python train.py --norm="layernorm" --norm_place="pre" --qk_norm=false --tie_word_embeddings=false --init="normal" --init_std_qkv=0.0356 --init_std_down=0.051 --warmup_steps=200 --decay_fraction=1.0 --final_lr_fraction=0.1 --max_seq_len=256 --max_steps=7215 --dataset="wikipedia_en"
Each number is 500 + 50 x the weight over its row's rms, rounded and kept within 0 to 999. Layers, rows and columns count from 0. Numbers have three digits each. The size before them is the row's rms in percent of the matrix's.

# layer 3 attention value, 128x256, rms 0.0503, rows 111-127, columns 64-127
107:525459517486468507490454420495604377540596544458532565469511455518414505469521476507463510449489535491480510460603575474485490439573459631506391482508479518479508481491517481561535461458532508
106:519491458486516528480398506495532519576473558485496484459504495516539500490468491511503540560553387448542462507516499537487485533471474500627568498495459555507463568578587405563469662596545473
100:497538478595550515510555519459543557500493467556543537513476512526540421497519545508503440427557475599488508431467403534459555445487448439491494584460479474507459546479500592470533623542547591
089:407520485526496489481450422516569578540473500542681555490483488472388562533382522440484524441517500485581386479420526555402447452494503483455408474529491502526499503535569470549506511508500509
099:509517476448612473474408538539475530469502464480483528519462544516473387515469414506577491529485459456482509501463450472509505527408452484619499531489473501470454470459458576495520519517586565
098:592501513513474456388494448509471552428472504478534630459433496523499529414487499550478390519439457421443459519505559395539545457442481452544553533512559551448479523439578504538571440537545489
096:564416598528539537556393515496504506533509476395541459501415471491539469539515551514415514450474433443481460491581532512472381489539498528474574495576567592371459489512511491464554455521413548
100:509520479589534436584531546571540548470591466478462567507470511510513455577465559487474530365548572571458501503479441456519529590540498584529436518526429471523414456449561492455471512497553441
094:529525518549448500537531516457648450560483485496495460511497632482495434453454385425470467530574393530528490494519549618438546547450548532457518452435450539514517457497584576487514474440459561
105:454560531545491419478472553510475476543444537538450457493468521567537591530544531511447493513482452552552394419486555473477460551358528575503448554447463497564411532518527469559527457427535458
098:553546617511442475486487503502544529508532520499450490505475595420512441549518649571500431533568532493537524440557434518469515441541539569475502598424558563497482488479603535440487524518411540
102:423474456512519592547463430445462521540598492477510516416494476483545473501449527431540504500530478600533456547440400503528534497540515481584498509451405459531437529504535524453456531445519509
095:602506430488509574554515519440430557584513428501439525490580501494565513530546551542589524504549437484505478435482599532570508484441443506573612553531435501393434475450524559491504405525420547
100:450421522462470479491429581482546413486472503486544510518538551550427544546502432565530467505589557487525586439480480509631459396418581499583427483505457571464549506472563528517493396547449564
104:457599538437502565511546484571485544503576458557429548545504494499528404556428455495520460534505478491462450590461527513427503596554471497523489454415507461449523558558505490430537474427380340
100:522444487534441446575542423477447506597429607457528463627507374555489486493562411502483554524612468568522528528521473529534463509509521492585531425522502492506537610484453528513447458481446511
097:529575412415362457525478572587483540399468477478447488451452506523499452506436488496543581464565501443466507530478598487438504536515492560527559478517489520439536449432494541536568477557386460
# layer 3 attention output (transposed), 256x256, rms 0.044, rows 207-223,239-255, columns 64-127
107:529501431576532583499561483538465519547500495497541593517469541546502583342480565618473536479478483545473455470476431440518482569509547423503475488496520664502534436520514516517478569498510445
099:457415407476518567533452556504597361427539568456511511494538544464377511451439469631542502455415531557536556495544504527521577593509470400456454620514544544548406533550462596452516399508527443
103:417558498623492434523510483525518538482473452431491571458502489545438424434527538491542466470457513496520537510464457502460527383462514426549495471502486502581535569485356550588519548414474540
091:534492391464573513468531611634553528362514495465485472544456579596515517502464456525537515482553546468488423518546576488526531499519448538533562539381489459490420448483548576474560515530510541
103:477618502532464598544545482497508486405483597453475459497406515507480486473486577496471538482521489505509557591577457506456520632423494401447508533452466570479500491464451465475490560630484527
095:496476426447493475499532413517568539433558569512437507601415456460538554593539471509470566517475563544497460455567496431468475493515541509544463514496496459559594525465480504424493442460436543
088:439509489582545467574542501496462450520490474499477446516463556477447489528497503455498524483440527558499527547426510495460504482571539533435546517538493558482479561457401448503570477448561518
110:454406453551445494443481536559481525385489454534535576551533531498479476517450492516525526445423477354467462605539491477540457447465460511622568502438533549522461460530520468520455561550432473
092:501573557489468546456533609524551601529464383366448505449483479506425434421530474576427615550544602493493484462512499445530520483428554470518418527538477564510449540562506520484496549499437507
103:515555504470422508543594548469622512508527487502489543446558480524493561490525422557547499485471600533438486544468469440467485435490523492485418581444524547453472460515511559562536463446529575
101:519492544510451543540492513535525522494459526393462509398533555473600518433517503556547560464518380452545547413412415439516529519472527453463441546421500426491467466662515407458511563496445458
103:603512486466460465486531534488532505514475531439483533457608449525551490550516443447518582524537460459586533439498492599519562481503591483525463435530535442544470560457549561451508516485479466
095:522452465395438484537517546529406532545507462546463449476477594435555335472495491504430572431450513566455440507443489570681474539412478550482503395625541444472487480457551506592548519531492478
096:549500458516531540547537419506499483522548514576472537520422437480451437517543489481529520605462431599528538384423524449496514466419494514477528510481531631439339485522464534475461518466520564
106:439371478553482448535479453403489567584540517516445466440504549425498615534532415457469477464453547528511474592426538434499492504485500496516532566453525522547582538519434553558545471557593519
098:489502371524581550547486453346514480498560541483456464499487437470552520485420467422535493537402491450462529506491485519591542469473487460466530493456434516461523492423511485544467562397409454
098:584496505488485510428484414469490429534509573479545434496468585542538450537562566529535436527548515591542474509472518472491425479519483548499459503416523446526403509490486448435467522496543425
103:567506522468474615405553518499512457497549477592509491536594511508504485411427508586440514511472494486502560438449549587532471532594534503524483454552424431454484514520519506535545515457526540
102:514394370470527596477507493488469546451541523564481460473499485475539456546532497511520505515500517559561512328528566414501528474480541475466531539515528578454506519599496528410527512628516482
100:495535539485371541450433470579495445558587533476460585471498545407548501516509498479503462461415501564457491441553547542542518485531456491579569493468467517475449471511541436540446531396446559
097:517510421542580451503481438575413603477451500454584439525496454458519528530549517480535544552509459446455532512505498507481499546479507498486420462484408525481470514410543569477519571474517574
095:528570570474454444416480509489580516472482527443422434536452514456453516433466437518482505635476539385440491593467560541503492488541585462541618464478574542464540445455517558441451474555566463
103:530459482493441571432509488548468524602469566477533477432465549556442546588494496592489483468413511551414540608477421532425528542381530414493440574463502458467454546443556564411431528507473422
103:448444611518455489444507445601516551473552524534505535578611482457546486607491488553487515470481510547397463526470523520421565472500460525457505498526590417478445592488541546556518467472465449
100:533484508488514455480555554450432515580462492594426500412444496621471471538523497535466523501516542551460514410411467495495590411512451466462443535517493435493538528510501487482618423480542521
103:478468525481490469494458545530379524431458480407505482456531454516487410605515604568533540550523554563366487561516518457580543542520528438523462490542475442446517444481576473461488518496459531
102:522447380384464510511557502529501428507472487565455558529534426586460443496462508497520533511454505404439412488579456552444437624562468391512468548541481596554394503440483615529509497518487548
100:511434470427574556510419534422551467473565389533439527549468402536536485514440510443416455561552505503486450491552463537448609493494530469555521520520597518493478494609430440592531513528561605
099:439564512489512487568503544539583451450526545572460504530540485462558543507460443486520423534497557508507524449447499543518495498450491517468536397478491442509550555437488506513584423496537467
097:437554531444403576552508527475593570597505586544531489550547478515494496587565427418505451456459453458412529547523496510469582457514462484494504430547552533441471452409487502466409540563570414
099:514521505444497511484508482516523449486533482572505445580532444480448515467444530449547566460492498580419539547489561501478567449531557486442549495501495483435530492496504493444488628510438548
102:393469525448554454425463539375494540439481492420478635576550557454441538453461567460496474475521585473462548462489560526534531490482507487569492512497481599458481426413527532544508478493535501
104:557616498506498464474460488526524361564499565531477479589541428505544536542488452454464517521466598564359463480511488476518515458599466435426528515517386472516483497511527513483487531504423499
095:416487551550417484529542505458435517541498496417529575489567526419559559492556522485388525570513500493540502432537519537515517463528475509530426511503447532480570520530451453436498460483499478
# layer 3 MLP up, 1024x256, rms 0.0509, rows 0-81, columns 64-127
110:612568544549468474424540459489525493534451493550553454449575594580523500499461571474529487467423549507543562507497462543523427507490611624546501456526472425504513482445503496403446516515481523
116:523477513478549527570578479423560465442427489521487542519491484436544529463508586479601435473522487528498449525530540482516424562411443455488502457528501478469434440431456502476441511462464441
099:463545494497481564476535481495626513568485508464533470458490502545421412438511487499479540486424504481467461503528593442459548466465506491577489490483508436493482498558446560499450609604519515
110:524440520503432537527560458529572590493505469501333430567435557468499496461438569564505474518500628516415552535483561507533549571462455517444397618458499528471430523670395487469468496560512484
101:580537388527483462484496503500515479508526524575499496604539544554437527462534509396472391501557466518504546542485512506524545452570581442511422442470511510526448465524498541463545476477461474
112:470425464556539583459552461577360472488481513468494570547470537577563551467499453652520405584525492578500444488455500526500459517481538560551560484539441455473563546439503539529424490484535461
103:468416501442532553556499477469540527582530521550445567564473484590559527416492515434505494506489475543483464484554426471465551534562594525546523532535476483424541519605478434489441535440547404
095:527522380582541473486593569505511462477473545572470478409479593622513531546478500507489477489582504492499396389448590540460501574492574453473505474500493404449506479523468487479535479486696505
101:557493588496526507564607455505596521531578505546573423499389469560527442497427466413482519494550505512441455583459532602564542482463441469522421445451525556498506478512429476480430475528446437
087:522436509460483492456547484470532519437419539475461524496503481525519417437407529476533467582526433528543574409521543477545467515475492505532528493525548495428511458479476534488435589507445430
097:524461576487449490401540500566509487585510488343492553565511445426536450523493462511606498493516348509528475463438456544514453544502456532529523498598438484536532561454505409462547495500490472
083:451550574527437450522474497520504461540457478527459528460558471501507618489521464373499549513392440488481490514465411536515491433459553460551467421575528438569556467488499529490397549462492484
080:466378528398406433652516528469491557462397445536510581494541572419550547505468594507531535487507547492506562437536484566558535490458478452573467456414445465566460445575515467468436471631519469
107:540554539419491523533523549544485557449500444485429551547479484486487527622512558523591532415462508469491530577407524484521545480457504435524529489461484519654577474481522464462503584465560423
104:533429422492539446493487446570548432447488524396526528533471533501534477430578487414497487619577484459495472448489550522494398437463504519494487488524492460436462481444493460507508451487574513
095:554555578520543584470472515600465509585484476534478513506447459531506475470490479439504498552499439537496539427365487523483427490454439541484490452635494506493431465571558436464501488573560487
088:442480465479462484553478517477495559592490352525530419502514500541485500553495554526535516517477569491515421480501541538409428522468479495513445533531469457464553520458476396489524445568498398
095:462464499576609474453537536465476449548440590520512562398478554450559477444531568467439564484597556560530427452574567519528520493502563609515510546559469438462561525469518538450455436498528533
109:563520489572538503511542400413526599496497439454573470526496522524467560516531497529512442509437506598558438500535479532466511496506494493511548500500521466432434478483543535671520409419486498
102:586568415482492512473489412485481560462415512500522529550407442635500505485410535599514442534489506434489536432451578431428483454538442481505469484484473460419525495430451538459487490457489481
097:510418536422478455496544412486408560465530512441411555568526463484500502542456505532417548420369529611566414527455464531527553461456497486493520488504520526502514532438432558529442471447497536
088:582552529476437435535510524644460495495480466507440501576545481516420402480486467453522487553417526503495459589451500465563636589421440544449471487484510519502528439376523477504441555444514455
093:533541467568492479458573508492467542478554536530547442483490506600429537440452497457496465497477455536560486506488500438459506483508372506445509511472680400534533426558399475559410502478578488
093:559447531487552419578586470414416517463552568402566527455546554572475482478424443628453580534465497475462497540499555509529438419522484578460443533544560490535482526507552503392554478601541527
087:488510485451478521512530464478379341544482491521476477524506550447504421480474539526508529481435494449472532521398540537566542569507510507562585526461475527472407462405470503503489506542549443
106:583507478525526547519560487502481586433467451442502483560507483523527506468444505478481492513520452568522538437535510544555486589469575499579497521442547554477529511518537523475462516546438510
105:470424447523457493466527508513503485479493446566395572451539577571471458469470488615459339572510481524607445612416514469486515609484468512562548379468502502465525494439535495480516450429522550
106:393473548496576428486498542488527483461406571550415510486506443546589577480505540525509504488564515555485509526543506401554536491431606483440509468456564473517533515416406555529480572515572538
096:515537459558616436409464449522482502426527415538493494572528557498494438488507502585471438503487439581455448534517554506493441449531565497491526552465536375457485509421505510569628459475479575
101:543442515523487483522558497528528534501516453462534512552551483577494521517576521458617371409488470503470465511514426473522480583458542437462478504470438504392494396451497460514472518399376456
102:539474487450501442492502564458568461469448533539544466574398500517516557477547566572452544466504466528404471527494525533493520484510545518470536480476500455612391442475436443547644525400553470
099:414409563416550491514533399457500491543461559515402548537505522487435520473558483445470582551552542468477544495607482535470451453473531509493464504495577581547569386484543544561553524481520623
103:395408478440524446556479474507438485449488482490469549578479484539508503546510475513442508442460476517419431528620470402550565499556531479434506479546457540487533463442467459551531536388517469
103:444480470478523545517479450468443425366489452556481571517486379527493521536524464465529504463501542514551487518484520557498552425471621500531569476473462520449491454470490524547521552473633485
092:455461434480546442483452483524542567440618458422472530496492485506544510500597571575545502532513475450539422571553463561409526541490446509386447461467459520455511550541452447420575470472510470
101:392459538560445520423478478557563563476465500483501546489522383508533446514488485539474428460471437547478538518496392465441400556482532500510566472499525471522480516471455506521568525514427489
103:509480630493455536458508529502502478471464596450510551500596552509472439421521519443562515422483582494463530463475566428443537433554510600538505493571595447556540528406524547514451426400510394
104:425481438550447455483513435514453548572489496521463540450490435507529492470409550522454491536457493524507443478479438454568458504509522518454517443511475413524465484515505407562467548547464442
082:524525599497486497523426412392569447571579578590428543483604479539510521375494561443432442547518500433519459557456441503441479441555528506483378496553464505426441519500440461405439523545515518
099:442537493516569522487503403477570490562455494443541451483528552465561519488455486495495478563508455473595469571500535441497541530541505535551515465488532493503516477446497431524478459550521563
090:520531502445459508506539423432428505561488549604516556404533581463456519459541465413412502475550509480545520496429528544511481483565511491479461542446433495507465484455490475444510406433582510
088:537416470378463479535564535485455441453539561618517480507609548511426516477472523418456504564461469471575525460446480543477412522465537521425546507475434484634469547443543464443491558515418504
092:505515550600480494610518484446539546522416437458405498388531431501460497540482563513480413502435583526426423500492489510442565546579487482560526522443484470531563503554479521632422456514449657
102:492416514491516442537462462550549549554468548474509537421533495457405469546472498474500509429551561594502345452514457558555610559537451488404492472479493471469457590491473491395486515467502482
099:491449478498521571453593445535495479562553561500428544425487507511575486525568420452568428486538484418576475488457429517573516495508518529552569463436457532477529511439586557590446556455440460
100:458455458433498517499512377474533495531422510498452479435417487544517437526562583485518520497456438496540504498522520592579523416471494471500518475454406465424464527512528476565491462503520465
100:507517467477490464474444538515522451558465503425575462555558485471486444456514548517495556554434470503432509518379421508485527502488545505469502571460410470506498516556522494557526445370471433
093:486424404386591452504539533485443560540430535551549461510533433505557538429519515594475532543557557547552505498487410404483550524465528494461464532455422454503457422466567387579523531460428475
103:468516563497508559439490525485411515517510407496509475499490424535443470526514501492444531490521537440484461531491540527468418498590401487485488501493451427574514518487457534484491399580536601
105:525535495480447498424431583444559493491539568543499552530506458397523447516443491443544481503519429482424611514438532435508514420524490505534572527470441526505551437600533366525503479572479548
087:489530509478560483446523499569544436550452457551431521493520465547523482480542499457507525425485419526541563455401547523499483469466535482670542579597460496507472519461510496553575493619553590
103:624493457554527456480543479495572610558482459497446480501548458456452528525442516369480465454499477452528505459497438443542473473517558463453522405478502438501566565531440459444467496457480521
108:595422447584495464480579454465589527517429620525553557489494516454573523558406536556495410513543493494482393453461503504475527494481527533487495485524472480420472477542472469513613557419502494
106:543509507523528528442451564610491496522592408548484399521494515586541542535471465469519446463561466473441547539478497454511490509501489517463479486495533388523454610521489512545510452495491558
105:499606541516490547451514508486521538430525462485461558551499530497449522482458505473542523463528493481525542508441436482532507510477485582448462537473544426532455501570466520639580482531429483
096:519427489486480510476432463495475528620490583509451577541517445534495351467534562596479482522534465475516466505468460441489623530524481477438449501505467513503459512541450617568450568603393419
105:494511511451501430423464548563637559481454559585444541485481611467545548528453437491483429497482454414471487469456551428477461494556560516461445472442539422525483435484467534436468492527508503
101:487489516550481435534538384522549508400417511480468441475528469487507461548552504450526560524525511458539526533494519490456487547520584541493501470474539509532505427579469514507442532564423519
099:450447503412491462465594595535536490526490418573473463511476572479448626533514582528432437496472506467409475415580414490490477520476479414458467560499542453513424495542464408530507540547452543
097:523539451512496505501479446463470535483449432437507457640478430495462600562568580472510466540547492486508452477508549486588474545440592508441435469411541562592536442457555492592487550462523478
099:421483479454485576518524458402506536442492461468514564504452487420514531461477506554512491551473510575455508464455595485495542619498538518515508456466543551546537537463502522491562434525476484
102:602530542471513417546404411449554487473522485453579545515474380546626527571533522560457459564497552531520448461406564507489447510483524464488485485496468513462492575483448515469541528523621520
093:524491493526560494453471534622479474494385557439465555475448502507527548511511452490432469559381554581452425423453530480424533615450548580426555542447540460528513494561395496551465597523409517
113:541510528501536467516562541419460510508514394554502531463409465599567455475486529492565458509516530498519555466475505340627449503500469428444446468495464521538456476607552507545467467550472564
110:429587620431584427545479453504475530461531419486479483532479459512485447443463503516473592457492536396465461526582498585555476418587518642505517465444554490511518453556483520535416494537569476
097:619547557433453513545517427445558473475490558533568544447546491473481520503439536491465521472578445548461497487463618525462514467533543604435546483475493490465554487493521582462591477509511587
094:570453459487566507573467448442541487501492544509444477619400443473552485576473535514451460432505473485412557485458509510421442509519542621486512487503466488427499526464379580552572445457509568
110:538510462497573504426476488555496525391504505422556546415566505542468529499531499523507507517609556512469485466485482454445462572506485431456489494637529463498481484447449511503493458567438553
088:571475423491419457469528563657466445478574509649467478476509394507557491542493516539438486480426474413460558504563541468507551363452508508531483526481547505473469502519569554412542535487580440
093:602544457501496512523405543499540487429488497432473461534485461552411386576556505472536481523471529464481494592432506557458461485477392493500505503410559462490471570466418522432524534534505531
085:562462522404549501501595558469532467462496441507484515422494493465449534436538440510462438466522584543529468498474515571610565508490568462468497469470495563436530528485492507580450594468491492
108:450560603475442440568433566470534576545559450589517482474499530526470504520441509440485563419502558539444421630447476503504490510484522539472547434491506470468538512469548546429499592513506484
104:485528477548479394428479473478479491503533586465644501470408532541615486452439496519498463480457414459533479462660448463453504510444477567448557509472493589444537455595486525515458502486502424
092:495549542401573512531549559492477433389489475474478565505524571486463432530476402474505526489476531421527509474590526566503424486431491515563501466568560529422494513468475461603558499484439493
080:542505551550450557478537568590384470457485531474555500563475495480470572474507500544454446428622540556466538558575463504524524529517509612453620481582514460491523478437486540472474514506474552
087:423462535455484496452483365525575361451551457500500492533462574530496482582513529465545482512512447441543497418491517485438553462498531525503551487524583511556494560464475574458659443523442498
099:583521504435456422412486500451425553480509510483568450448612539425533409492438459484523568480528466486536541502557465559559364469512526553437472442544546430484465529483461484575441540589467526
104:500500427494490479532465545518549405492491520481443431419464483574526478464557526531454449537535532578547575459570466441502497580497494606493497593483479522445464509580405535345462389569497450
099:509485545540580599430572469490451557433468565573419487500486518476461420483595453448512451508395522515443559520542468402483464498490399588532548572630632525478528507440419504495380492515541561
099:580450574480489556428574483513466608454326488506573494535487458414533483434459445512490451517496523472544492537463456583430546538491411462542438546465502487465540498487408439581534540458426458
109:588504570471567539505506519518471451506495463584519448515519484538492487488459522480526500510523483494489552491510486405509494444468404515495585497380422508452484488572469498527488514403491449
102:529465428457439576533549478451549504392501457456578568514568591537545516470497540565516503579450442551414506446471530562475452453466485473358478501461482541486400471504615551567445376483531633
# layer 3 MLP down (transposed), 1024x256, rms 0.0511, rows 0-80, columns 64-127
110:487492457514593566527468540485468551427588532487484527549428462410454499545513484531490562535575559512476460435481478482448566540501396476484556497513453560425490467541500476496502465462547412
116:488469488546426541460472484556417520505500527515503484502483533534511429536497458492397529594501482524495498508468447502529522484547530553478479493516483493489559502567511449475540477513428613
099:515510480513480437462430565481459505411517414549478499532516480512557577538464568527495495535596432533569533495527407509524453568561474458447433517428502605506504562495550497497492454433475431
098:432507367417554471475445499448416435450460505507588591442570471529450491523527481443533475423485377485567469420505387487508439469522540552560555414489515425533573486385536539565504520418408513
101:411434519574514579547501532450501587537492467522570590436497496442498448457480459542472539569497550481478439558463508438473481552490484567518535558588557467489509514549529485523507492574626597
110:498594498377452461525547526524619534484472472454566517549530455487520471541486492407572610394491521462518480496524557505451527557508437450469455457411566512580508502505497437497547569519467457
107:540572516489535503487487552564470560466476464410602517445492495428438437517448471543536525492537536462459496570472523461580491522442414479446494441521483461544491495419457591478562508553498486
098:508444523430447534522499454493556476549558520503450491519514380498500541513529406498532523570467453527470643665557411409533462553477458545548524462498426519621499534476532474479518476430377516
104:472574492532430574477399494570466473439426562559439520457530514407480533476637535537524461501439491497555545478520465469494495506562591430487506464512493497491501495496480566420493581456531522
086:494464555504503505533405481481545474613546533504493498517460546530456578506586463591361529398507527466508387516468512476529546509515610511499513546495516439488458605503508416484509422536551551
094:507485425471507499592430407440450506500517593614472422486494580558540465426537556474445480501530536485494495502494562481511520460558530407538397520410500490397484497495502536594455457522523482
084:528493516519474446573530465534492472472489523497530525601513562518483500471514532500521467521566473394466539470523516510446521548527471553530532545481524533556531528470423451554490536445485508
087:561592415520553514419553502545600458553505593527486414539511447567463533457429457467465508446506486489392525585475589492483516503519500465564450554518489482492499502456528446498464551444510527
106:507516472525578475480498508472458452562511535532528441345536464445508524427511429506475471486474582473451526520524436389499499485602479602546497560511499564419440517539536529611493444552480493
108:498468534479543493552505576491476556480533447565481502469505468518532523463379491496573562427509527466500495535495494506506573580540498425457440531509503469493469503487608506491517568481456476
098:524463424422508417475436428549492448445542406408556512522488476459464479504534475513543497537545506447555539580548451506559543546501496587550431497415476374542479478415503461529542515475503457
091:546635488497506429399549458502493523395544570454396479537500536474489517504420494531507500503560402486480536493508491451558448531555557467422478558462448476512513484529567498578520560512442562
098:511469585447393517498433454521479519482481563494452469531522468534445527566469501503492469552437433505501530551541497422493424483470435398540510532502538499531507417505453504470487530514419559
103:441535557424490543460514533592491461579433551593427575446546472463513463546551513503460504519551471402451554483482514419432465510489509494492476427486527462512534528503447412295495553549522503
100:479472522550495405402535545501519553499487542532537513511521520482452510497637475500527499421547524495462526520490424540527546550428524497544499524508499452509552534563460458486537456487599464
095:478468500528472474524508523573593495616507467504645414481487604513519490494474431449605498521592489415424531515525512430504382523545463558530463420469497515434451517571524511493548579435532498
091:362454541476490538461504499409512477485502508582462510416470411464510491464429474483545425513482522494523455554513540489467403444522544357496505519459535560467472527614505549475440491539549443
098:519523533421499492353441533517517544519473479422445566542546540501499496571566574519498612449463516519420521552482545494568462494460496455548472536549440464479521611405566448337502459598542472
100:505516496536463601419429596513521407515480406600483468581420471426518503489512512448491484479558509509530512493484557443539522527432537480467544409485441460425596481457541512564411483489387517
091:553436451568531493503539439513544579448487458503605549460548419610506500541543468536454351392464482496554517430466411496511557453520491471519458532455633515435535500516518506515495402489448536
104:431541562477544477515486489463507437533548513504494524402523554488453605514474548586417450530472573499482481546465461431435512425415439545412560458550431515532541512482455470547491483440545455
114:592568583507496580500539528437499472491513536431518524510442406508566533515513474450494608458474562469440533392586484461565393451488511535516456502509482525514457563535509534521501587498505417
097:622508574512390589555448493476501562511589493504594486497486469481453414495571497514442452441498527432499454472554519568444466472558447564559574532549476455502551489475461454507533482431419443
098:536489542525397565641529542550491462581440500429557389537402449526442554487468449524556536531452463412579541517519393478478544493429444461464488469532414581482501487609443496472397531521476489
102:499621528549524467535487505399397480543492580526426614401468498446499592481430444478403601560485510418548480597434478522418478434507440512483428507522504496544615564449466487507469437516540530
098:503500506536521511478471474410433514583496525491463550447573492493500418526458445538526408618516495453631492450490532444468562547468469423587491455472511559445592557531469515467432516557458613
098:537557462521466490489495515488527599379487485536546471495502479420517453464466516486500432453439402492513494563465429461543487571563456434506537471492475371461457626517592443445495458482461465
093:583576498566474487499509487547525515586597491521530412419467469397487519466544502472578510469544456462536532559439591546511437536425484549586474505500571441515494440570510574465463490503480493
098:517463483466452458535517511482619538533490601499522437510495546433543516513480587562490475522492453517480489521523497469522514481524429470511486510523570454541470596508525505475454523476425511
089:571509539483489451474538583497465492539413583522535557581466529552469495570427529417491490554470568529555581444460495500556478470391520457605494558573602508589493431485508561520463561508432526
102:561498514487516423556496389516429437492522527534538478534551601505458470525467547544576538600607481456505393479490590534589614497532441520467442470469432527422531522443493460537470538535507584
100:549481429451480444495452440449566578497492408495497457520515608528492504532484455561509492522556430474517499574499419449465512536504532382483483512443428444465553491540464420538583567587468662
105:507484568491616523551480528482515482444529436463550480518491502479529502494470493475522507525537562463536553487465535524453515545472500436555481506536498616508521491496453552550559516529505556
086:530496473471516498459460559552460489535506483323580433532491538539523464488488460504540556500549566542442539486431572436492563579458552468491645479489569492530611596481505496497564474543449459
103:549454546409396483464550579519503470468560516570428507559449490542455434522489454538548520448572437535429587527522524497431446532446522488445537571465534533514485509527485491476538495449549441
105:431479504540442434444523591523566485436599490495461446633433484547541388591433553531541444523439517441503458524511455510416538513425590338454535441528484476522490485500531500548509558518444539
088:508532496538502463416468456517540488539576438451481472481445394436537496456492484555504422452482504532449538441593435497481573525476547443446434501495467587421494500614574506537555528515566378
088:584507482364474548458549553604531505420603514608563489522519525480552493545470466476530604459542448444515551623516503583523443466404539561491474494486459504419456480513593467450531488465467444
101:514533599478479450488532535444407494425505527466556471589497498481497537539517498462526478529518437452429597526530530420570466437445582550616484516455460472468495491515498488559572478598487481
097:522470461432470374485457530487571502482476462441529502539568462478462464483483504479501567496453463512508479422543558475393463541485459485472499451447499471503524494547348468421485447518522510
098:493593448542497516482604507527447544502518455509543509531599473453428496471425435493477481406524606408486562425503470529517530525582503547496516585578516581541607477521544536459546403529510546
098:480447572550544549478540459454455564451541546541470541436412515478508580480387470508505473466576506505479584467613538482519480497499508494460473457545581448464487577508494502410608488559512477
096:554511591620540504493477476535485536511539503478527458408413574508445455584454445456508478425457465470405497566485474498476438518546422580530551458574403457488561524479421592465472454573564554
109:483517382490526490512483499567552535474509542479523471463433490431532522474572517493512561558505492535500585547471469439535589451504558471521611470483471630478469430536422538567544543529481434
106:535437483501538507612507417559432488534487422446548460487496554577534543496552516496481552508470510447548384476494503513518518539447484502468450416493522424489501600411485631517498567401541453
096:523580476472577599532519434564478518516571367443507476451479407498519500517560495530582490516474523490492509527584513511407450489465517532400527556547549531549460592474531486476469399424447401
099:506465507475571477481436556480494450462566563492496558480472530592506536509594482580516535580510534555516536474557430495379462543446405457519500509600531601460438481457522522537499465540535488
105:484486549436478549505443559557409485503563510441437540465468554501468528414546523415500542450473448500539503526553550497485431593510512480491453507503514493549564524467455575431450381552514503
105:486454492484489484554483423337527491508479512498465551505516454415522478483500495478483474462489565547502486468504412510513517557477488448502533455529505524494550458460474499480439562569454448
104:481455432474418450533473567446478455587446570501560503471495512493554521531520533478500506621489475567471484431555567540467486482485459449543494518517479546512520413416568514447463538547576518
098:430632433536495474516535547514506549467517554454629456455511557485448608552468480435486575530487497471476482423490545483505439384520531534541528398543560614463498512516585447566452496441501504
097:560431517591479611550474455492432386453518532488579377492513405479469385460495533458516509550482533495544512550551552545554520484469436457574543511546451570466525620515533532547527528508426484
098:487491508442506551499495555522457529540577534456549461537485572510470459579417513528448443505429537534553463456516474539518537486524412496590493497527531404462467497419521510485555510493514475
099:572547483501505500415411426457429402516484509479534493479540477483580423426449428447539563516483490432573525482425574538495525533551532519521482404499452541490582541494617491477465514503466376
100:481560584516464459478471580542522460575563461566465540410523551479447442458470319503460488461505497489514440453511583496407570512601436460514496477565446531546440586521401535452467516494539527
098:587491420471449473417503474522516445510502616620507523500512511613524392552506457476541497469478510478476478523508492517451556440414434539485484585525515468460571447511507473470463551497571568
097:413411434513471519450565619551519454551447509497419559454545618418449444428497476447607491456500467449556540530555402464522557567541447521525485555506461518496497494431506527491484472510422445
092:432483486537444436589483436401494469563465445520470482539539478499500453485505597464567488461547511440604525606537437491547541418528436417508507475522398524491463473453536489505509507487575481
118:492470552491420525510438450541475510493515582507496596464505491482480522532544489535403452516524494503501418474517507548370527448501502562525552513493575499469555442444492518451474535590470475
115:539490489525420463466436520536425526488438526477430526529644584479551492515470551467587535499511425541635542492518455434570511477543476453483564532502489536538480462487524464496554499535452530
098:382473564561451439452539591498511516522517469450428475513421574488516560522644476544547492514454566534436504462526459400508467568490427396509387533484466495454453528518518455516455525494524520
096:491575525497485551475535426466462500438502489547543500444610530520470578461628489485558512556450494404554476490525455421586476441398424427516432491508514447491474570513619517404443575507530444
106:460500568461417555522513530399540490609519518610486441572485541468543432481498498497484466479437506495523481532426468512502513456489571551588477541431432506533531562523541520525406512487558444
092:406552472531507543451504503402521538447488422425501466530509524467480523478422518456541497524562576575490428517444485466540439538540518604454508481511479491557528573548460538572440537468440479
094:442517484585450477513569437503534539569563455517519511536484482457534566407581435510495433497571496481609512441488540406491548534625575474508465497583453604471514433455515507492491588506460495
091:441521588527508560505478454561540519474547515634502502508512502532476480434496488545597486522506394508488475541508568512424562510485453516576376501533420481506483504538538488465530466465512480
113:555450456533531504457527476543501496476412464413593547529539488511491498476506459485458508536440597535489545416546510408501514508588518477581468560492458543509424536460502465498474465503516505
102:564480586455563659542535532548559472445513428567391534577650462540431414499488570494439507451502510467500536519352478430531533562569549377578484481546535474524527515491443485442458518521509547
097:491453498500426400463434446531476526637485472478493415496466472597527541489537493506503494498464488498560514486517571492456554512606582439451510538476459435607506525530549503432451451560446579
080:459536421570494542526588440467547485579465436541495468409554517500522485486499601466457571507425508441588482407482562450464472452475485358483426538465473511396456507493547474496516597521510494
092:649550451563484581497579520504401519494557534470487488556520472541456473465539567513484529469489563526515468489479507447475527540439442524427545563532481402468523451525496443523488505558557452
096:428544495511515562539516490580576440522460519526486501538443434538468576473550535519445484556491523523497424483439504451528627473526422412514424436443406543511503428505507458447479513487493541
101:445486550452553505455513460479519478467542478535551559510591483470486483409433474458563531442477515423496442476447569581501502389496498414465560423454540503539508458397542441558493559449474505
101:524556424533496404551458552487580430483479496466581606469483478511507534483404519582576554513603514492653536461436504583464484495537502479504542376373381544544444437471578479565525449479549465
095:429475402512518478501469527447534460512639531556381535451539508542444586564545594501509473458424442475474469447506540378498499481532607593539602483537435503584403456500588444465400438531512473
111:414555436491467561447553459517497506498441387449489505602509547487554512414517511443454521469491538498531485543435466464484466533524583534520493483622580478554455490453571534495567533516497535